From a checkpoint of a small transformer trained on Wikipedia.
Training: a variant of SOAP for these matrices, 265M tokens, 4422 steps.
Each number is 128 + 24 x the weight over the matrix's rms, rounded and kept within 0 to 255. Layers, rows and columns count from 0.

# layer 2 MLP down (transposed), 768x192, rms 0.206, rows 527-579, columns 0-63
[[122 106 147 104 151 123 124 116 129 139 136 120 151  96 142 123 139 118 116 136 113  90 156 147 121 118 119 107 153 112 100 158 101 139 111 111 128 152  98 134 114 159 124 219 121 136 131 106 148 146 117 121 139 109  86 144 145 105 116  90 133 132 154 102]
 [ 81 107 135 134 170 109 115 143 115 115 134 137 125 114 174 122 118  73  92 113 121 116  80 104  93 152 124 124 129 125 166  95 121 110  97 121 104 121  84 124 138 118 114 128 109 149 123 108 143 140 117 106 119 117  54 172 133 148 145 133 144 144 123 157]
 [139 141 153 143  92 131 100 142 103 151 136 153 123 119 125 109 147 113 120  93 149 137  83 144 152 118 131 149 134 168 171 136 127 137 152 147 119 158 101 102  85  94 111 151 151  92 161 139 114 145 149 145 132 138 171 139 123 167 118  73 113 125 171 105]
 [113  66 154 144 141 118 187 119 169 119 123 113 153 148  95 142 165 102 118 110 147 131 124 151  76 137 110 150 120 103 139 126 118  73 138 157 115 116 134  76 152 124 104 122 100 139 121  96 146  95 152  95 118  82 156  90 147 143 115 146  86  91 108 144]
 [ 72 119 111 116 104 134 147 103 119 128 110  99 139 140 116 145 111 140 132 138 117  79 127 144 132 144 114 114 120 136 124 133 185 139 120 142 159 143 117 100  77 153 134  70 143 158 162 139 153 100 131 137  88 122 156 102 152 125 132 191 148 148  95 129]
 [120 133 103 143 145 145 163 126 100  95 149 160 116 119 160 121 114 138 115 162 147 127 114 130 119 118 174 144 173  92 113 154 147 149 130 116 137 102 134 126  90 117 102 107 181 105  67 158 130 127 142 140 133  97 134 123  74 119 116 138 134 110 179 153]
 [ 91 148 154 111 127 127 103 162 109 226 154 138  96  97 134 115 101 134 116 121 129 109 169 141 119 127 162 135 115 113 115 117 137 138 107 110 107 116 167 102 111 136 159 174 112 177 144 100 126  86 114 127 134 116 118 133 146  99 129  90 130 113 100 123]
 [120 129 107 134 150 150 163  92 174  92  93 143 166 139 126 146  95 117 110  92 115 108 111 158 115 140 139 118 134 121 103 134 109 137 102 121 126 116 174 169 116 115 133  89 114 107 122 176 123 107 114 142 139 147  90 159 146 137 143 123  77 114 138 156]
 [122 130 155 138 112 177 149 132 107  77 194 124 111 125  99 129 140 132 120 111  97 148 211 139 176 131 131 184 111 115  83  76 137 141 149 132 146 165 105  98 102 112 190 134  90 114 113 152 108 111 158 141 132 143 149 132 119  99 128 140 108 148 137 139]
 [109 165 123 118 132 155 112 175  99 112 122 130 122 135 168  90 135 124 139 101 109 137 105  74  80  91  83 107  96 156 149 102 150 117  94  77 149 133 161 122 151 117 145 149 152 148 101 181 105 144 114 132  94  74 117 139 140 130 138 145 114 110  79 128]
 [139 116 124 152 125 128 129 185 112 166 124 131 125 114 141 134 148 138 117 102 114 122 126 111 143  88 117 164 131 139 109 109 140  97 147 117 142 128 118 120 123 130 133 140 142 149 121 165  74 132 140 165 128 158 120 144 102 108 154 131 162 136 142  84]
 [135 129 140 131 106 151 123 123 103 153 122 124 162 134 114 117 149 160 154  99 145 120 138 101 138 104 137 130 126 146 121 129 107 142 108 123 135 116  91 102 131  77 107  90 146 119 137 111 146  96 164 155 124 136 154 154 100 132 154 151 114 153 159 121]
 [107 113 123 127 159 152  93 147 121 123  98 130 101 124  86 103  87 149 112 138 129 147 129 128 148 135 138 117 132 111 152 136 104 153 187 142 142 127 193 119 174 120 100 108 156 142 123 113 118  87 105 142 178 200 160 121 116 132 129 190 139 140 145 130]
 [161 120 135 141 141 155 122 144 111 146 146 124 114 124  89 132 127  83 182  38 129 140 108  86 130 122  98 127 129 129  84 111 166 112 119 138  93  83 133 140 108 141 159 154 147  90 103 151  94 144 151 145  89 122  91 142 111 178 124 105  83 135 150 126]
 [130 117  90 128 138 146 162  65 154 124 144  80 156  97  93 115 101 117 155 128 111 116 101 126 169 132 150 156 153 101 140 106 151 110 107 170 127 144 126 147 151 105 164 149 166  97 156 132 117 134 160 194 137 169 115 122 194 118 105 166 143 121 143 107]
 [109  95 101 150 119 128 122 145 108  83 170 134 140 116 103 142 156 110  99 117 187 122 126 133 140 116 135 114 121 141  83 145 133 151 160 173 154 121 143 113 136 181 144 122 114 145 189 166 135 124 115 114 123  97 134 143 143  94 171 167  87 101  88 154]
 [132 123 122 131 113 156 134 141 122 152  90  82 123 120 116 117  37 119 145 120 132  99 116 121 132 110  86 123 112 126 149 155 115 120  52 122 106 120 114 154 139 141 129 144  97 174 121 128 152 127  96  98 174 133 116 157 108 163  73 105 123 130  94 114]
 [ 95 129 153 134 142 108 166 123  64 116 105  92 187 143 124 176  94 112 123 163 132 129 121 149 102 180 115 117 104 108 135 121 143  89 193 139  99 137 133 111 148 112  96 148 101 162 113 142 122 105  73 157 110 124 116  84 131 127 125 139 119 135 121 153]
 [120  91 143 143 106 160 111 127 139  89 121 100 113 159 212 148 124 135 131 161 120 146 158 129 117 148 159 132 167 152 133 128 137 140 138 158 155 119 149 102  93  62 153 111 125 107 182 178 142 128 104 170 138 107 121 154  99 128 117 134 143 147  93 103]
 [118  95 131 123 133  98 101 167  94 143  91 163 151 110 119 169 121 137 127 144 165  93 147 132 139 147 100 138 140 105 101 160 109 144 155 118 129 140 154 155 108 119 137 114 124 163 134 149 108 143 133 108 102 125 143 152  75 154 153 123 139 123 118  72]
 [141 146 131 124 122 142 133 145 131 112 153 179 154  93 107 154  98 153  69 119 139 152 113 133 149 148 136 106 181 138 149 113 169 138 148 137 126 152 117 107 157 118 128 107 137 146  82 155 147  87 109 111 118 136  96 125 158 151 159 126 120 132 135  99]
 [109 122 104 148 128 102 109 142 133 147 177 162 139  78  98 118 122 136 179 104 112 119 153 127 115 165 154 138 140 167 157 119  98 109 117 127 147 167 134 113 120 135 138 169 129 121 122  97 185 174  97 167 144 134 110 101 114 113 111 123 135 121  99 149]
 [173 163  95 134 126 114 128  66  98 142 157 108  78 148  87 121 129 171  97 107 114 135 149 110 102 152  94 137  82 141  90 102 177 143 142 112 111 140 146 133 138 121 172 191 155 115 164 123 102 192 158 163 133 112 149  99 103 130  84 105 110 157 120 125]
 [149 119 142 143 140 123  78 128 120 133 111 104 134 118 145 175 135 147 142 147 111 122 148 177  97  94  73 135 178 116 104 142 140 135 153 117  54  82 106 112 138 180 157 144 120 141 132  81  98 133 154 145 129 159 112 147 131 127 124 136 151  92 103 110]
 [163 109 111 142  81 137 114 147  98 150 157  89 116 117 142  79 162 110  94 163 114 176 165 125 125 119 202 165 158 156 150 106 108 120 108  86 108 187  89 166 108 111  83 132  82  97 143 117 142  86 130 107 174  83 138 177 129  85 131 115 136 113 122 158]
 [130 107 104 113  87  99 120  93  99 127 125 131 130 150 127 117 125 114 117 122 117 114 174 121 129 104 129 130  92 109 130 115 117 140 143 124 125 104 127 134 123 121 123 137 134 131 126 147 105 130 123 131 172 154 122  92 123 139 142 170 122 171 154 116]
 [164 111 122 128 124 117 139 117 110 168 159 137 152 109 115 127 107 129 138  87 164 138  86  91 127 136 124 151  99 119 115 126 117 119 139  90 141 128 149 140 142 150 136 185 151 112 119 126 146 121 165 143 138 131 132 128 144 123 133 106 160 101 161 116]
 [112 160 111 110 169 140 138 102  73 120  78 131 140 122 157 156 111 137 111 102 117 142 113  88 149 161 117 130 112 121 103 130 134 112 129 125 139 119 148 150 125 125 139 137  75 111 140 120 158 175 143 118 127 184 127 133 112 143 141  74 151 147 158 105]
 [129 102 149 104 130 145 110 147 136 168  93 100 106 101  74 153 104  82 143 158 149 133 109 102 147 126 117 129  76 124 117 148 115 102 114 117 119 167 110 141 146 145 146 140 165 142 133 112 124 107 131 109 138  94 105 161 107 150  89  86 151 139 111 130]
 [160  82 129 101 113 171 136 129 123 124 133 170  91 107 128 154 148 110 122 117 155 158  95 147 153 122  97 141 137  99 113 121  90  68 158 146 132 112 106  97 180 137 129 105 188 137 145  98 143 147 135 150 149 140 155 112 124  96 144  92 115 130 101 129]
 [142 132 137 133 136 142 125 104 136 129 123 162 103 104 152 163 119 124 145  94 182 128 172 150 139 197  88 105 137 141 126 154 124 111 110 141 153 144 133 134 152 101 130 132  84 110 133 123 107 151  77  96 170 145 181 156 115 141 115 136  81 122  97 122]
 [152 126 114 133 117 127 114 103 102 156 121 183 174 140 118 125 112 122 101 102 104 130 120 104 131 142  85 111 147 114 111 108 166 122  99  90 118 180 133 150 127 115 142 131 150 142 114 116 123 130 124 156 130 116 124 141 108 140  91 119 127 125 144 103]
 [116 133 136 126 100 114 159  95 102 131 143  86 163  89 139 127 130 111 118 129 117 140  92 133 101 151 137 151 167 136  91 143 145 145 146 157 142 133 123 136  99 126 115 104 101 105 128 170 156 106  66 144 119 155 123 148 146 149 142  76 162 194 104 129]
 [113 155 133 107 134 129 153 118 141 103 130 110 159 141 136 111 111 127 145 143 113 102 113 155 126 136 150 142 107 100 177 128 163 130 137 165 119 113 121 139 115 134 145 162 115 109 121 126 106 123  71 113 147 152  78 118 131 153 117 145 109 122 101 135]
 [160 125  96  95 105 126 153 131 106 140 104 138 133 150 112 149 119 163 108  97 133 119  91 152 140 108 106 103  67 108 140 120 121 101 155 135 121 101 135 120 141 102 146 155 103 140  84 115  90  88 117 118  94 145 161 118 113 115 140 106 149 135  80 178]
 [120 155 136 125 151 127 150  88 132  80 132 131 131 188 150  99  72 122 145 132 105 119 169 147 174 123 130 155 138 166 153 155 108 135 150 149 156  95 101 104 155  68 144  85 133 128 124  91  86 152 163 164 142 138 105 125 133 139  95 128 160 130  89 142]
 [115 159 203 108 147  88 124 121 110 147 124 124 120  95 120 140 100 147 144 161 167 103 121  93 115  86 122 127 140 120 116 102 112 150  77 141 102 146 138  84 127  95 163 113 128 134 148 135  88  78 144 118 133 122 191 123 117 137  93 175 108 159 149 132]
 [113 133 115  89 122 120 174 125 122 162 111 131 130 166 130 152 160 152 174 134  86 126 166 131 166 112 123  95 113 115 133 134 129 113 102 121 149 123 113 134 179 106 131 140 106 111 168 128 164 108 177 133 131 157 124  84 126 118 114  99 116  98 127 135]
 [118 162 132 133 110 137 160 166 137  92 123 152 137 173 132 109 114 110 138 131 121 123 122 129 153 107  63 133 117 152 113 127 116 121  80  98 117 142  97 102 125 119 145 127 105 162 120 120  93 128 110 158  85 114 139 149 157  81 140 116 118 126  67 185]
 [156 130 135 119 131 163 145 119 147 157 137 166 109 147 105  99 185 166 164 133 112 126 112 145 139 103 182 163 134 117 133 149 111 122 157 127 153 131 129 133 143 146 119  90 147 145  86 141 115  94  99 113 104 123 145 139 115 122 139 116 121 110 122 115]
 [113 175 130 134 124 102 126 140 104  86 101  77 133 141  94 148 115 135  98 119 154 111 131 152 128 111 105 124 132 150 135 103 144 146  99 144 134 125 106 117 114 124 139 136 118 156 118 121 121  91 112 156 139 107 118 138 145 138 133 139 106 105 135 101]
 [125 122 130 132 111 120  90 135 142 130 125 139 178 119 151 110 139 154 108  93 119 116 135  98 124 114 128  99 188 160 129 126 129  95 119 113 136 146 128 114 113 138  72 118 125 143 112 104 135 114 104 186 126 137 121 119  91 139 137 134 137 105 146 155]
 [144 123 147 148  97 146 153 116 162 123 112 126 142 145  93 119 131 128  98 112 136 148 121 147 129 163 150 171 152 158 126 139 125  96  99 123 118 100  98 165  92 178 164 124 109 115 134 124 149 150 114 163 139 162 121 120 114 147 177 135 140 140 127 158]
 [102 130 139 145  92 114 115 138 178 171 119 128 106 117 111 137 136 148 130 145 119 107 162 143 121 136 167 167 113 125 130 177 130 132 158 168 118 122 122 144 148  94 107 109 135 100 149 117 113 120 149 112 130 121  87 112 120 116 132 124 184 155 133 182]
 [141 130  83 136 149 111 119 127 120 120 169 131 168 116  98 151 158 169 160 149 105 149 172 142 117 150 103 131 135 110 184 153 102 161 164 119 145 141 115 116 127  98 114 108 137 137  95 170 177 102 145 131 162 112 151  97 128 116 140 140 131 132 123  98]
 [118 142 119 131 154 136 122 107 142 118 110 154 140 114 131 135 136 121 102 113 138 107 117  72  88 118 145 130 145 107 117 120 109 146 114 137 109 111 141  95 132 104 125 170 132 122 114 139 153 117  98  97 148 135 146 115 117 140 168 145 161 153 155 135]
 [134 132 126  85 138 112 153 134 131 118 112 111 138 112 160 144  98 109 173 104 105 156  72 160 114 158 106 142  92  98 147 147 132 100 119 147 164 139 138 110 101 135 142 125 180 147 152  97 149 149 102 128 131 153 117 108 149 111 118 133  87  93 130 119]
 [137 124 113 155 153 118 129 141 154 101 123 113 129 137 120 126 121 116 146 160 125 134 131 135 106 117 165 127 122  97 153 145 101 132 112 119 151 112 155 129 138 159 112  97 138 125 126 131 153 119 142 143 133 115 123 143 140 150 121 160 153 147 129 132]
 [145 137 119 157 131 122 121 126 150 113 134 132  99 112 153 148 137 109 101 138 135  82 179 117 128 178 124 141 101 132 152 116  92 131 117 100 145 163 169 121  87 120 129 135  95 126 156 160 136 124  89  61 160 102 143 127 135 120 127 118 143 147  95 139]
 [150 135 111  63 115 158 119 115 143 111 133 143 141 155 147 117  95 162 106 125 137 151 130 152 139 135 130 123 114 152 113 125 151 181 152 139 156 130 118 121 147  81 109 119 130 114 117 129 125 153 126 121 130 140  89 121  58 110 129 129 124  96 148 178]
 [131 166 140 123 132 106 100 142 130 120 191 123 121 142 137 154 171 135 137 132 131 107 122 132 131  45 124 108 157 172 133 113 137 127 129 119 163 104 152 104  75 172 133 101 134 161 153 167 121 119 148 151 140 100 120 134 125 108 125 159 119 100  88 138]
 [147 142 122 116  97 124 140 128 107 128 165 150 117 111 127 115 127 106 155  86 128  98 125 157 128 137 116 161 130 159 123 149 151 120 142 128 138 197 128 162 100 106 102 129  89 128 154 166 137 173 176 166 125 113 165 105 118 126 140  97 143 132  95 105]
 [107 124 112 104 132 142 127  89 126 111 143 139 137  96 138 144 145 147 119 184 125  98 102 157 110 104 136 107 109 149 112 105  94 147 140 110 119  89 138 124 138 118 136 175 123 149 125 134 123 128 127  97 129 111 124  98 134 113 109 119  81 139  87 131]]
# layer 2 MLP up, 768x192, rms 0.211, rows 528-579, columns 0-63
[[123  96 140 136 161 157 129 175 164 138 163 141 148 136 126 162 104  85  87 118 153 102 135  97 107 123 107 107  94 156 114 146 108 114 131 124 113 116 108 141 136 128 117 100  99 146 147  95 140 113 130 153 172 116 124 131 154 117 114 174 115  91 115 108]
 [101 143 132 124 103  93 166 166 142 154 123 150 156 167 190 143 123  83 134 110 108 112 138 137 103 130 133 134 130 154 116  79 139 107 128 135 110 144 157  88 110 138 141 109 132  86 135 109 141 136 132 115 141 126 154 134 152 104 121  88 103 142 120 135]
 [136 136 114 109 145 143 108  85 128  86 127 119 110 135 146 117 130 139 171 179 148 120 119 143 163 121 164  76 106 122 138 137 142 134 136 143 136 147 132  94 153 135 103 139 100 119 116 173 137  95 173 110  71 170 113 104 146 160 150 115 111 103 146 132]
 [ 71  75 127 158 186 117 159 140  83 154 148 140 172 154 138 134 151 157  96 101 150 122 225 154 138 109 106 178 136 104 166 129 101  99 128  92 120 105 130 102 132 166 125 160 136 109 133 128 146 151 101  81 170 108 116 130 138 160 115 102 152 179 128 109]
 [119 182 118 112 128 143 115 121 117 115 154 134 167 124 125 116 134 136 129 157 161 140 165 101 113 122 106  77 132 102 135 172 125 146  92 116 138 115 142 141 114  94  91 166 199 128 150 128 126 104 135 158 154 107 132 105  84 159 128 113 168  95 155 120]
 [124  66 112 111 122 145 110 119 139 142  70 124 110  91 101 173 127 119 136 117 158 115 145 119 112 133 124 105 141 143 139 171 124 146 136 112 147 135  90 105 120 149 101 125 131 161 126 162 132 147 113 117  93 123 143 116 129  85 126 171 137 137 170 139]
 [165 114 116 105 115 116  90 126 105 135 116 149  96 123 158  58 141 126  94 109 123 119 130 105 120  96 147 163 110 132 139 183 107 134 113 111 104 124 141 134 114 130 110 108 115 133 149 165 120 132 172 159 125 181 119 131 131 136  78  78 131 123 106 138]
 [ 96 121 152 123 106  92 156 107 141 150  86 136 116 141 149 114 130 111 126 112 129 144 159 151 109 158 128 130 154 105 131 181 123 140  97 154 109 128 112 140 108 145  93 108 102 128 128  62 119  89 106 109 181 127 108 119 119 120 154  75  91  67 130 120]
 [127  86 140 130 100  96 140 148 141 152 125 104 114 107 135 124 163 101 155 141  90 123 145 132 176 118 127 172  99 139 106  94  87 125 127 119 181 129 117 162 136 131 134  96 106 133 128 135 143 166 143 158 137 104 129 181 147 121 130 134 144 107 145 118]
 [107 121 114 143 117  98 112 136  91  80 136 162 152 114 125 140 133  84 140 130 153 141 143 137 152 150 155 134 134 107 127  96 126 129 137 146 121 149 123 135 143 122 129 145 130 115 117 155 155 143 155 140 101  80 143 131 117 119  98 140 133 120 129 135]
 [162 120 148 125 135 132 114 155 159  86 140 113 117 150 164 142 111 122 100 118 128 117 178 144 119 140 118 149 147 156 157 118 152 116 154 137  72 189 139 138  97 127 144 159 127 141 155  76 125 107 105 138 112  97 135 137 132 149 111 127  85 108 116 145]
 [143 119 144 119 111 113 120 139 121 189 145 109 151 128 151  94 128 125 126 103 132  90 149 130  89 112 158  89 111 123 148 144 162 170 143 165 124  94 111 143 145 147  93  94 119 161 128 119 136 132 108 124  75  97 107 159 135 104 118 172  96 133 128 118]
 [105  74 108 111  67 144 117 126 118  84 103 157 107 135 101 150  99 144 141 151 106 141 144 130 149 107 119  98 142 136 121 180  88  99 139 131 119 125 111 113 179 149 131 137 182 124 117 119 174 136 144 141 137 148 150 114 133 130 106 125 113 158 115 157]
 [105  87  92 104 109 111  94 143 122  86 121 166 136 141 168 140 116 119 170 157 174 181 171 134 146 153 124 124 164 118 153 144 119 173 179 108 138 115 137 150 110 108 150 135  89 173 128 134 104 120 105 154 145 171 132  66 114 146  93 111 161 127 141 115]
 [ 73 120  96 124 122 136 163 180 108 134 129 111 146 121 135 125  91 101 140 128 124 131 162 125 136 161 143 134 115 116 101 144 113 114 145 149 134 141 171 162 148 117 181 136 140 117 133 116 130 146  81  80 115 116 114 111 147  99 115 125 108 110 163 132]
 [160 108 132 134 126 127 116 104 146  91 134 115 121  89 153 113 128 114 152 145 132 119 103 129 127 143 116 118 157 127  57 130  77 108 122 121 121  94 105 104 126 110 115  95 113 130 110 140 105 177 115 133 159 159 133 136 138  63 129 108 130 109 124 106]
 [134 132 129 144 153 135 131  88 127  94 114 129 143 141 173 162 125 104 169 143 111 121 122 115 117 117 108 182 105 141 156 113 129 144 123 116 129 144 107 116 153  99 155 150 152 110 124 143 120 116 109 161 136 141  72 133 129 116 108 128 137 116 178 104]
 [130 174 168 124 158 126 154 130 154 142 147 101 128 167 163 154 103 156 185 134 119 120 127  95  86 139 153 104 126 158 152 128 130 126 182 123 139 124 135 107 123 158 162 110 147  40 151 120 154 105 130 144 172 139 158 115 131 160 171 120 119 140 111 147]
 [130 147 161 160 112 132 122 139 148 123 125 148 161 146 133 141 153  96 134 119  95 126 137  75 113 160 114 144 174 136 127 140 142 133 109 103 112 112 139 141 143 114  92  88 115 132 150 135 149 126 101 103 100 114 117 110 164 153 111 164  93  90 135 129]
 [102 134 146 136 124 125 114 169 135  88 109 101 123 129 129 124 150 150 128 102 126 147 106 102 111 101 128 128  96 100 155 143  79  66  84 131 112 117 124 139 126  86  97 136 137 138 143 123 110 148  91 162  89 143 127 105 143 124 135 115 140 114 125  81]
 [107  93 136 121  91  80 137 150 130 142  82 206 116 130 106  96 132 106  93 100 141 130 130 110 144  97 141 125 112  80  67 167 148 163 131 143 138 131 159 150  95 171 134 117 109 136 122 124 113 129 122 102 118 164 122 132 107 151 149  84 132 135 139 139]
 [173  92 118 147 140 136 102 144 104 118 155 142 111 133 125 175 131 126 154 125 108 147 202  87 137 128 158 170 126 130 118  99 132 141 119 104 119 101 116 135 113 133  76 180 109 116 161 145  71 136 134 118  61 121 107 101 177 122 132 130 111 137 144  92]
 [145 135 135 136 167 123 115 141 156  83 126 116 114 138  83 135  97 161 105 188 128 147 123 153 103 127 158 128 110 101 136 109 162 123 131  99 151 131 132 151 112 151 117 140 110 122 140 124 120 145 112 112 147 144 133 105 118  96 162 128 151 151 109 117]
 [156 135 119 126 107 134 115  98  92 104 146 144  81 107  94 116 122  82 190 149 136 202 156 111 158 120 115 145 124 103 134 147 131 132 178 116 133 165 151 147 168 102 142 137 107 140 152  75 132 145 138  91 143 107 203 152 132 113 129 132 109  63 129  90]
 [143  90 139  88 137 203 117 138 117 147  84  91 128  82 134  91  80 143 198  80 172 147 111 128 163 177 158 116 170 175 127 137 132  86 107 125 141 177 127  82 164 162 152 152 111 119 139 123  95 104 153 100 128  96 105 133 139 125 142 105 108 125 133 132]
 [115 127 131 124 162 119 109 146 131  78 114 122 147 128 159 132 114 116 149  94 136 133 141 150 177 146 117  97  85 123 158 123 110 147 116 222 102 126 133 137 152 157 130 142 124 151 146 113 153  89 124 132 130 148 113 117 116 104 132 178 123 152  82 138]
 [134 136  99 102 108 152  71 146 130  84  95 149  93 138 115 122 134 100 123 159 125  94 114 154 135 123 148 145 165 171 129 102 128  92 145 140 121 121 119 145 157 122  83 141 150 147 132 120 120 108 110 104 135 141 135 139 144 113 154 136 122 108 141 109]
 [150 130 130 121 148 115 127 126 127 104 135 136 153 159 151 115 107 117 154  62  98 132 102 137 129 149 177 119 146 152 171 133 124 161  93 165  95 143 132 140 111 156 125  77 128 100 141 107 116 132 154 116 122 157 129 135 149 160 111 105 152 152 138 132]
 [125 140 114 110 113 126 144 118 106 137 111 184  99  89 120 158 114  87 135 140 131  92 113  65 103 148 123 120 148  97 147 159  93 122  98 152 148 120 108 133 175 132 136 121 118 116 157 140 159 116 158 145 148 160 118 127 138 179  77 127 131 117 121 130]
 [143 126  99 169 119 113  86 131 147 131 120 112 149 141 132 101  72 167 141  99 133 135 142 165 125 136 128 127 148 115 177 107 146 139 152 144 102 141  92 171 117 115 137 137 110 137 123 109 126 127 148 145  99 114  96  96 126 167 130 125 134 156 176  77]
 [171 134 101 167 146 116 116 131  95 101 180 165 133 125 129  90 124 128 125 153 115 178 144 146 146 142 120 122  98  88 143 143 135 111 188 161 101 131 121 141 107 118 130 118 151 112 127 134 123 134 129 124 148 173 132 133 128 142 109 130  87 143 105 170]
 [109 141 128 110 120 105 117 120 108 156 115 119 143  75 100  88 108  86 110 126 131 124 110 142 108 135 142 113 118 135 172 107 132 153 138 163 191 124 150 109 130 115 133 156 114 140 156 128 110 155 150 141 169 157 121 150  93 128 134 141 153 156 141 161]
 [129  72 150 124 118 121 140 144 131 155 156 118 110 145 132 137 131 138 170 132 179 119  99 136 140 125 159 112 152 127  96 118 136 105 135 132 123 122 182 110 111  93 128 149 140 123 141 109 141 134 149  87 109 143 172 112 101 149 113 106 139 104 142 108]
 [156 149 101 139 138 131 124 123 133 107 112 139 128 121 147  99  80 109  85 135 112 134 120 138 176 102 179 103 134 113 144 126 131 118 133  69 132 119 137 116 154 108 128 157 117  91  97 132 137 107 101 131 147 139  84 147 164 157 139 144  81 130 168 146]
 [110 129 120 127 148 114 119 112 135 170 135 103 156 139 130 117  88 128 147 140 109 138 156  94 167 149 118 139  68 155 122 143  87 119 157  99 155 140 127 108 159  95 123 119 127 153 151 122 120  74 154 158 173 124 149 111 108 129 150 127 142 135 166 143]
 [ 99 113 128 142 134 139 146 137 143 148 136 163 111 121 155 126 149 122 164 123 106 113 123 117 117 137 156 136 112 132  86 146 153  99 135 175 112 122 146 156 124  85  82 151 147 106 156 158 124 143 133 157 111 148 115 166 128  79 151  94 160 118 152 164]
 [156 157 112  87  97 100 121 158 150 122 155  74 159 157 134  93 173 120 100 148 114 111 147 127 123 136 124 131 104 107 136  76 138 146 115 145  66 124 121  81  95 115 177 123 110 116 110 124  72  79 103  93 179 138 109  93 152 171  94 103 149  99 172 130]
 [ 71 166 146 137 121  93 135 167 171  97 144 121 138 131 122 129 156 110 202 123 118  79  89 115  91 131 157 128 139 128  95 135 104 173 125  89 144 167 163 100 151 179 168 106 142  97 107  97 156 143 114 127 142 120  92  91 136 152 178  92 147 109 152  86]
 [134  89 144 106 117 103 106 111 127 131 151 132 118 126 178 119 146 123 130 148 147 155 113 109 166 135 119  75 137 109  78 137 154 122 111 148 129 168 137 143 125 106 158 177 135 119 133  96 103 144 145 123  96 165 114 127 113 187 141 113 147 110 110 134]
 [118 144 118  73  98 106 137 102 125  75 104 110 127  77 144  76 116  90 134  97 165  82 118 117  84 118 127 103 111 112 129  83 136 143  94 133 130 111  90 120  90 150 100 115 132 117 107  86 124  77 133 118 126 126 154 143 105 167 114 101 132 147 150 105]
 [ 93 148 124 120 121 129 131  95 138 114 124 103 155 136 124 172 140 109 173 142  73 153 113 147 125 145 140 151 108  89 105 146 121 126 170 100 109 130 103 133 127 129 139 119 120 115  77  94 103 119 128 167 161 131 163 133  70 121 133 117 126 162 103 141]
 [124 126 179 143 100 148 130 140 152  99 185 120 131 106  95 159 161 143 155 126 124 126 131 125 132 134 119 181 159 123  98 133 112 128 144 136 132 136 101  99 102 137 106 123  80 144 125 121 142 117 134  90 104 131 142 172 104 150 155 130 142 174  83 114]
 [122 132 146 158 107 119 159 141 163 128 124 117 167 157 120 129 152 137 129 133 132 136 176 127 110 143 144 148 150 130 122 132 134 104 138 116 149 150 119 141 158 100 167 159 130 120 125 102 166 155  83 176 148 167 145 212 101  83 158 140 113 118 144 117]
 [113  87 141 109 121 155 152 126 121 155  95 119 133 119 146 155 121 122 160 129 102 139 131 121 133 145 159 151 166 106  91 119 132 153 160 138 129 152 122 181  87 113 153  85 180 134 145 142 126 131 146 172 106 129 141 123 150 109 100 134 123 143 112 166]
 [102 136 135 133 117 147 105 140  61 132 145  99 115 152 142 115 139 123 110 115 131 145 138 119 126 103 154 137 129 151 160 134 129  89  64 143 131 134 132 143 142 125 121 140  97 129 115 123 146 121 126 125 138 111 198 151 138 110  88  85 135 109 153 120]
 [130 164 119 165  77 121 110 138 128 137 114 127 120 119 115 130  99 134 162 132 120 115 138 135 139 113 162 154 118 140 162 138 118 119 139 129 121 163 155 140 141  86 114 155 101 118 128 145  97  84 129 120  85 142 112 122 137 123 159  91 134  94 135 103]
 [108 132 124 160 135 119 156 122 125 152 128 150 163 144 130 141 132 100 112 129 116 129 144 118 129 142  91 136 115 140 141 136 169 145 124 107 138 169 131 139 101 118 150 115 107 120 163 133 116 156 143  87 116 130 128 133 116 112 134  77  99 131 120 120]
 [168  87 132 206 113 112 126 119 123 110 168 120  83 103 126 111 149  92 157 145 149 136 145 146  81 126 110 140  87  85  57 170 120 161 143 124 130 148 136 140 100 142  97 135  79 125 148 131 119 114 150 185 115 142 112  98 151 174  79 140 145 121 111 123]
 [123 117 107 159 119 102 150 108 144 106 141 111  59 139 134 120 118 112 122 144  98 139 121 104 143 136 137 122 145 113  96  94 123 117 119 101 110 167 153 141  94 130 135 103 137 112 141 134 187  77 115 142  78 146  88 155 138 132 149 148 130 160 124 129]
 [148 127 112 176 135 126 145 157 136 114 150  80 145 137 103  81 145 111 137 114 111 125 102 152 130  99 131 144 136 168 146 176 142 115 152 123 108 125 142  99 115 149 128 107 128 129  99 124 123 138 131 133 152 189 118 108 115 139 130  73 147 118 142 134]
 [132 127 154 119 145 117 120 107 165 163 117 150 129 166 131 129 144  79 139  96 137 160 141 140 169 169 152 114 158 124  94  97 154  64 124 157 145 178 145  98 117  81 126 139 122  99 170 155 137 165 103 122 121 132 135 153 133 123 145 124 131 111 133 117]
 [127 139 116 137 130  66 116 178 142 133 115 119 139 154 153 118 126 168 111  89 174 100  92 103  98 143 124 139 108 121  82 148 132 145 128 119 121 134 129 137 123 148 123 172 123 124 167 154 126 129 151 135 135 137 109  91 134 109 151 114  93 116 134 161]]